Weights of a small transformer language model.
Size: 9 layers, width 128, 4 heads of 32, MLP 320 SwiGLU, vocabulary 1024, 1.96M parameters.
Each number is 200 + 30 x the weight over the matrix's rms, rounded and kept within 0 to 999. Layers, rows and columns count from 0.

# gate: layer 4 MLP gate, 320x128, rms 0.312, rows 183-191, columns 0-127
# up: layer 4 MLP up, 320x128, rms 0.324, rows 183-190, columns 0-127
# down: layer 4 MLP down (transposed), 320x128, rms 0.31, rows 183-190, columns 0-127
gate183,239,166,209,178,189,156,170,163,215,194,204,172,216,181,244,213,146,206,211,197,244,239,213,177,194,170,182,246,262,202,207,196,198,203,207,165,219,255,152,155,162,203,186,203,200,237,162,165,221,211,261,173,195,225,187,159,157,217,240,220,184,201,173,209,224,223,211,221,237,168,220,184,202,205,241,210,140,206,193,258,201,160,184,211,238,210,198,228,209,179,169,172,204,205,232,170,190,216,184,180,188,213,195,179,181,167,293,168,220,243,149,207,189,175,193,225,176,184,254,170,146,189,152,176,204,204,222,262
up183,203,218,210,183,161,208,167,179,197,179,169,235,242,206,221,281,190,220,185,220,161,197,166,133,216,176,216,182,243,230,221,219,192,238,149,195,139,233,187,281,229,215,192,164,212,208,236,189,202,230,202,120,201,171,215,156,127,237,215,252,197,219,211,214,187,183,177,207,145,215,195,185,165,215,191,216,181,230,182,212,185,181,168,207,206,174,191,289,182,220,151,205,205,238,178,221,179,198,149,219,199,211,183,198,194,207,168,168,244,221,200,211,199,233,162,197,216,229,196,197,242,238,213,235,201,173,178,180
down183,189,235,175,203,189,150,203,164,234,156,209,172,129,260,236,150,237,169,211,152,191,153,246,222,177,219,243,190,209,196,172,135,201,184,230,241,221,180,223,217,208,144,185,233,181,246,183,191,209,193,167,215,260,199,194,217,207,200,219,194,180,173,227,153,253,161,156,254,233,167,204,209,206,194,234,189,212,193,206,266,230,205,220,240,192,191,230,161,199,243,209,215,225,133,205,201,203,188,264,241,230,218,194,160,183,197,232,196,209,221,200,230,207,179,154,148,211,188,149,150,162,146,207,212,152,175,215,165
gate184,210,175,154,206,246,230,155,240,206,121,237,175,252,209,219,229,227,295,205,124,198,168,206,182,130,210,194,181,231,178,224,186,167,199,240,153,203,178,196,192,248,193,176,194,174,151,164,170,159,171,229,185,179,195,175,196,228,210,207,177,224,196,239,197,158,234,174,251,147,214,188,138,204,191,145,226,269,212,220,152,208,214,203,200,242,190,154,200,183,145,221,165,179,189,193,171,185,222,219,189,239,223,217,193,169,195,180,185,179,226,231,203,178,214,203,257,150,257,158,210,190,222,201,168,228,171,180,189
up184,244,171,197,198,167,179,157,161,207,237,206,252,201,219,249,250,226,226,177,190,208,206,245,197,199,246,229,198,149,251,234,166,212,136,207,207,229,195,222,248,191,200,178,198,211,211,185,190,229,144,255,182,183,170,160,206,139,183,223,206,190,183,172,189,191,230,211,223,131,201,189,223,239,223,203,189,228,244,187,252,254,202,219,220,189,210,233,234,198,206,168,195,209,228,256,204,166,212,101,142,270,180,184,236,196,205,228,207,194,257,190,208,210,188,162,175,259,162,221,173,212,179,212,222,236,156,158,242
down184,171,219,173,218,213,195,163,155,176,171,192,221,224,179,276,209,211,177,242,243,207,221,210,147,208,161,254,265,235,154,246,184,208,184,201,208,211,183,173,173,226,246,236,279,237,226,185,194,215,209,168,202,213,212,215,193,175,237,150,187,211,203,158,221,182,223,268,198,201,197,173,195,223,186,199,207,209,195,173,181,254,216,201,187,199,160,234,198,219,163,273,175,202,253,178,216,170,257,149,196,205,208,178,222,200,185,170,231,245,203,181,175,192,198,211,253,250,242,218,163,233,218,229,222,180,231,178,200
gate185,203,182,199,176,219,150,208,188,138,210,215,217,186,199,215,151,142,169,172,165,104,182,208,235,237,229,181,230,208,237,246,202,209,193,229,209,200,212,203,181,135,176,158,188,217,267,126,206,216,202,246,183,235,285,195,212,236,180,200,174,185,212,205,227,185,218,198,184,193,223,181,170,250,198,199,233,257,207,202,246,178,239,246,203,179,209,205,226,195,202,178,215,180,186,214,233,208,221,160,214,215,193,203,128,136,173,212,238,230,170,223,217,189,180,216,179,198,158,178,198,215,201,229,121,245,169,186,161
up185,195,221,231,218,149,220,195,225,255,220,171,205,203,239,196,193,222,274,196,184,187,163,191,182,218,118,189,222,227,232,188,254,231,180,156,202,200,185,188,189,220,245,179,203,182,170,179,195,232,222,195,264,194,186,177,231,214,188,183,193,205,155,193,177,167,214,103,170,171,225,197,250,231,190,241,149,231,172,226,189,182,180,178,194,208,203,172,174,238,182,224,199,261,204,233,176,200,166,198,198,190,203,178,219,220,179,213,208,213,204,202,155,151,180,218,219,195,215,215,210,204,197,228,212,171,230,241,236
down185,227,192,209,127,203,205,171,247,180,204,262,163,223,237,173,181,144,215,248,191,249,222,241,199,215,243,182,190,203,259,205,174,192,250,215,169,137,170,211,222,199,228,182,152,244,177,203,213,163,192,170,225,230,217,228,179,228,197,239,225,173,286,198,205,216,218,186,228,226,218,203,182,205,194,190,238,178,176,184,200,196,165,175,236,208,192,206,188,206,225,245,145,209,244,244,241,149,189,224,231,202,217,149,237,163,181,225,214,224,162,213,143,179,231,172,227,244,168,165,219,253,208,181,229,220,199,137,170
gate186,198,189,241,148,199,172,173,202,209,162,234,238,204,216,163,225,149,179,195,187,228,164,195,164,213,153,218,173,241,208,172,173,197,228,175,212,229,167,161,184,184,212,172,149,177,256,262,249,197,173,218,212,173,210,231,208,229,230,161,161,226,202,175,233,152,225,228,208,186,215,182,166,141,160,215,198,161,192,220,234,203,201,205,153,247,198,217,208,152,212,219,160,198,278,215,160,197,190,212,161,219,241,204,227,194,168,187,195,219,177,200,218,261,175,168,217,189,216,213,227,216,208,220,235,229,232,213,259
up186,172,225,160,232,202,201,173,223,201,211,196,187,184,204,219,208,196,235,192,261,171,249,200,225,233,210,221,237,156,167,173,165,210,219,259,194,191,249,221,149,276,215,208,166,241,174,194,200,223,201,199,208,217,161,233,242,179,235,215,220,179,177,182,164,198,187,227,217,213,142,186,214,240,170,198,183,229,239,157,189,150,142,205,220,264,209,188,187,163,226,187,190,209,141,183,207,217,214,182,167,201,182,246,222,203,169,216,257,139,211,213,242,151,128,179,191,169,211,200,189,183,211,158,189,218,245,201,203
down186,193,185,242,192,201,190,188,245,176,217,230,213,196,124,165,204,145,199,199,191,193,207,262,200,191,205,172,180,238,212,166,242,190,194,252,197,190,169,170,222,270,207,194,252,218,221,288,225,223,183,158,164,250,225,184,210,144,229,146,194,193,190,156,231,206,194,157,208,221,212,216,137,243,154,198,186,226,174,218,206,215,163,188,234,169,251,220,205,183,185,250,222,224,230,225,184,252,221,214,208,191,177,183,229,241,262,169,230,227,205,130,235,211,203,158,199,217,221,124,197,174,187,192,209,232,172,193,195
gate187,207,159,134,157,206,190,191,220,190,164,188,218,160,183,266,221,212,199,184,179,176,175,157,145,159,181,188,245,241,191,236,164,158,206,250,197,217,219,227,196,171,157,190,237,172,163,234,150,207,214,200,201,170,233,200,207,231,247,187,240,148,210,185,189,154,205,240,208,179,160,225,223,186,227,212,182,147,255,210,195,233,260,225,186,178,240,177,197,206,129,212,166,209,201,221,209,192,226,212,243,203,213,206,216,193,181,206,185,174,185,195,195,192,205,213,278,163,197,201,225,228,166,204,203,182,233,253,221
up187,200,241,199,197,208,215,216,161,208,177,219,224,214,178,179,223,224,191,183,181,201,173,202,202,215,220,130,253,157,163,163,213,227,229,211,190,238,180,157,230,181,236,240,177,196,166,183,198,224,206,243,203,220,164,192,212,167,194,206,166,168,266,175,241,103,216,246,171,175,196,245,200,254,173,217,261,202,272,200,258,210,181,121,207,261,178,215,227,213,221,172,198,172,191,223,189,194,218,208,180,151,213,211,173,173,179,216,230,152,221,203,224,231,176,167,166,177,228,197,156,162,195,150,191,172,151,165,211
down187,217,245,182,205,152,195,232,211,196,237,239,205,172,175,229,226,187,181,221,189,226,171,229,221,251,181,206,220,222,194,189,204,188,172,229,159,154,219,161,220,200,174,230,168,187,194,215,209,224,235,183,160,172,175,184,158,187,163,219,188,175,183,210,205,148,187,209,241,203,141,218,181,185,220,207,199,189,196,185,147,167,249,201,163,165,165,199,207,201,238,222,207,195,243,167,165,193,160,160,249,165,241,172,136,153,170,273,213,213,210,215,104,247,205,188,240,237,192,194,152,160,202,211,216,225,184,247,156
gate188,208,223,231,144,244,177,182,173,164,173,205,195,205,206,214,214,122,183,197,222,188,231,232,166,201,247,193,222,179,184,215,224,255,217,188,208,211,174,194,188,166,188,141,183,182,176,185,215,222,233,219,254,231,219,210,208,190,188,239,172,276,181,167,192,190,223,195,256,279,218,222,175,255,186,216,222,231,156,131,220,188,240,219,152,186,184,143,182,170,238,178,230,123,207,171,146,221,197,195,151,253,202,189,127,191,171,206,194,143,195,198,235,181,219,237,194,223,172,196,207,199,200,254,186,203,163,231,194
up188,206,132,236,161,238,200,136,231,211,157,254,220,184,181,134,260,198,168,157,205,211,202,163,181,176,203,209,158,175,186,232,201,183,160,219,217,129,226,148,200,246,218,226,232,222,130,163,223,202,217,216,190,209,174,142,262,147,181,224,207,250,189,189,217,196,213,212,167,179,242,161,175,238,224,234,188,212,147,201,209,204,184,158,242,174,178,147,205,188,212,202,201,185,199,163,200,183,150,199,170,204,240,230,229,197,248,162,192,234,221,189,210,232,219,183,180,173,148,162,183,235,209,210,158,169,211,179,248
down188,198,191,225,206,239,183,212,189,164,209,211,159,182,128,136,161,232,224,213,205,214,201,197,182,190,196,212,251,165,228,215,213,235,243,143,231,151,231,196,231,200,177,215,117,241,190,208,176,160,224,164,187,188,209,270,174,253,210,167,232,218,150,245,149,156,217,197,184,222,189,191,188,240,153,179,218,171,223,220,158,243,284,173,214,245,254,214,246,187,240,213,174,206,252,148,158,182,204,162,192,233,169,201,188,208,195,188,161,177,220,233,174,202,191,179,168,206,240,225,193,186,229,194,165,187,140,227,151
gate189,175,193,244,189,217,198,210,213,155,227,188,206,172,206,181,177,252,208,157,199,198,209,227,162,169,194,182,183,200,224,193,188,269,210,270,190,244,226,203,187,156,233,208,180,222,225,254,228,202,257,148,231,181,184,187,212,196,220,230,183,184,223,201,161,196,213,183,194,193,205,181,197,226,204,192,194,149,147,188,221,174,175,207,189,228,141,222,209,230,188,218,120,212,172,197,160,192,252,211,202,244,155,240,213,138,205,168,182,185,207,213,198,211,169,220,174,216,212,152,187,194,164,237,186,256,223,245,211
up189,205,257,230,178,191,204,227,187,200,237,158,151,233,221,216,185,229,252,213,195,223,185,212,184,197,279,214,210,167,218,228,238,225,208,238,254,176,208,195,181,214,154,203,175,181,221,183,216,195,144,187,204,172,177,199,212,186,161,211,157,212,208,185,154,183,170,209,239,200,199,210,214,191,165,244,174,189,183,234,182,135,181,238,202,176,173,212,144,206,145,184,229,216,221,158,186,200,134,237,177,195,211,186,242,177,193,195,223,223,167,177,202,193,194,228,201,173,223,208,253,187,246,146,197,182,219,223,214
down189,238,180,169,241,204,207,169,243,234,199,164,216,150,255,218,237,232,192,145,179,218,133,194,240,201,189,228,250,201,208,122,206,217,188,152,226,202,222,168,191,229,186,162,163,181,195,233,209,193,188,221,228,217,197,191,206,179,235,199,199,188,204,178,220,212,191,204,178,223,194,202,237,134,218,181,201,191,151,233,191,206,186,198,160,174,196,230,181,219,152,178,211,213,198,190,222,224,189,168,227,198,254,199,259,259,207,146,221,163,179,162,241,234,223,182,178,228,163,244,212,199,193,220,229,217,193,173,233
gate190,230,200,195,196,225,204,208,202,196,219,172,205,211,188,191,166,233,211,179,211,288,134,185,170,189,245,218,240,236,184,206,171,192,185,185,157,217,206,174,153,202,225,213,170,200,150,218,204,236,140,157,183,203,171,165,219,179,254,240,219,257,243,212,195,197,250,174,201,218,253,172,164,246,185,194,129,189,194,200,191,164,227,252,192,239,146,224,149,243,257,205,191,199,212,232,195,167,171,209,208,148,163,146,199,185,190,176,188,158,220,149,253,127,200,187,188,191,173,220,240,200,198,195,248,194,222,184,186
up190,181,140,186,242,205,214,176,205,230,191,180,181,148,192,172,180,211,176,203,150,126,228,193,180,227,224,200,137,173,253,201,188,168,229,208,205,192,212,162,239,173,223,193,150,150,157,219,157,186,222,202,217,231,204,169,227,202,147,169,197,170,205,210,173,227,231,203,192,190,208,196,167,219,223,137,196,196,206,180,257,197,157,216,206,193,193,164,216,202,198,153,171,183,139,204,222,218,224,160,203,222,244,220,154,192,213,205,162,201,177,203,141,179,213,207,179,248,213,187,190,213,236,172,212,200,158,168,194
down190,200,186,221,218,242,202,186,212,224,210,225,216,180,194,196,186,137,170,230,201,256,178,243,218,203,200,194,238,242,229,197,168,260,230,177,167,226,173,167,137,180,193,198,237,172,238,203,175,232,202,180,260,189,187,204,167,253,195,202,263,171,236,167,188,196,222,228,178,186,199,201,170,207,227,175,206,191,170,174,211,208,170,250,203,283,236,224,208,226,181,237,139,217,264,186,191,253,153,218,226,188,223,218,179,174,205,207,214,215,149,187,174,202,223,205,223,242,237,154,185,180,222,192,148,178,204,215,153
gate191,178,196,156,259,202,192,192,199,189,256,152,225,243,147,178,199,221,270,170,218,172,241,188,223,171,208,289,214,228,184,185,209,213,201,205,180,228,157,139,186,151,151,189,201,220,182,193,144,217,252,220,183,170,218,200,213,232,254,195,197,213,222,167,195,228,183,193,172,245,185,227,165,151,143,243,170,166,209,176,185,201,185,188,224,216,206,220,218,210,233,209,259,186,208,223,239,205,161,211,197,270,216,176,188,189,190,166,186,170,171,176,174,214,208,175,209,219,180,264,224,177,187,196,193,196,240,186,204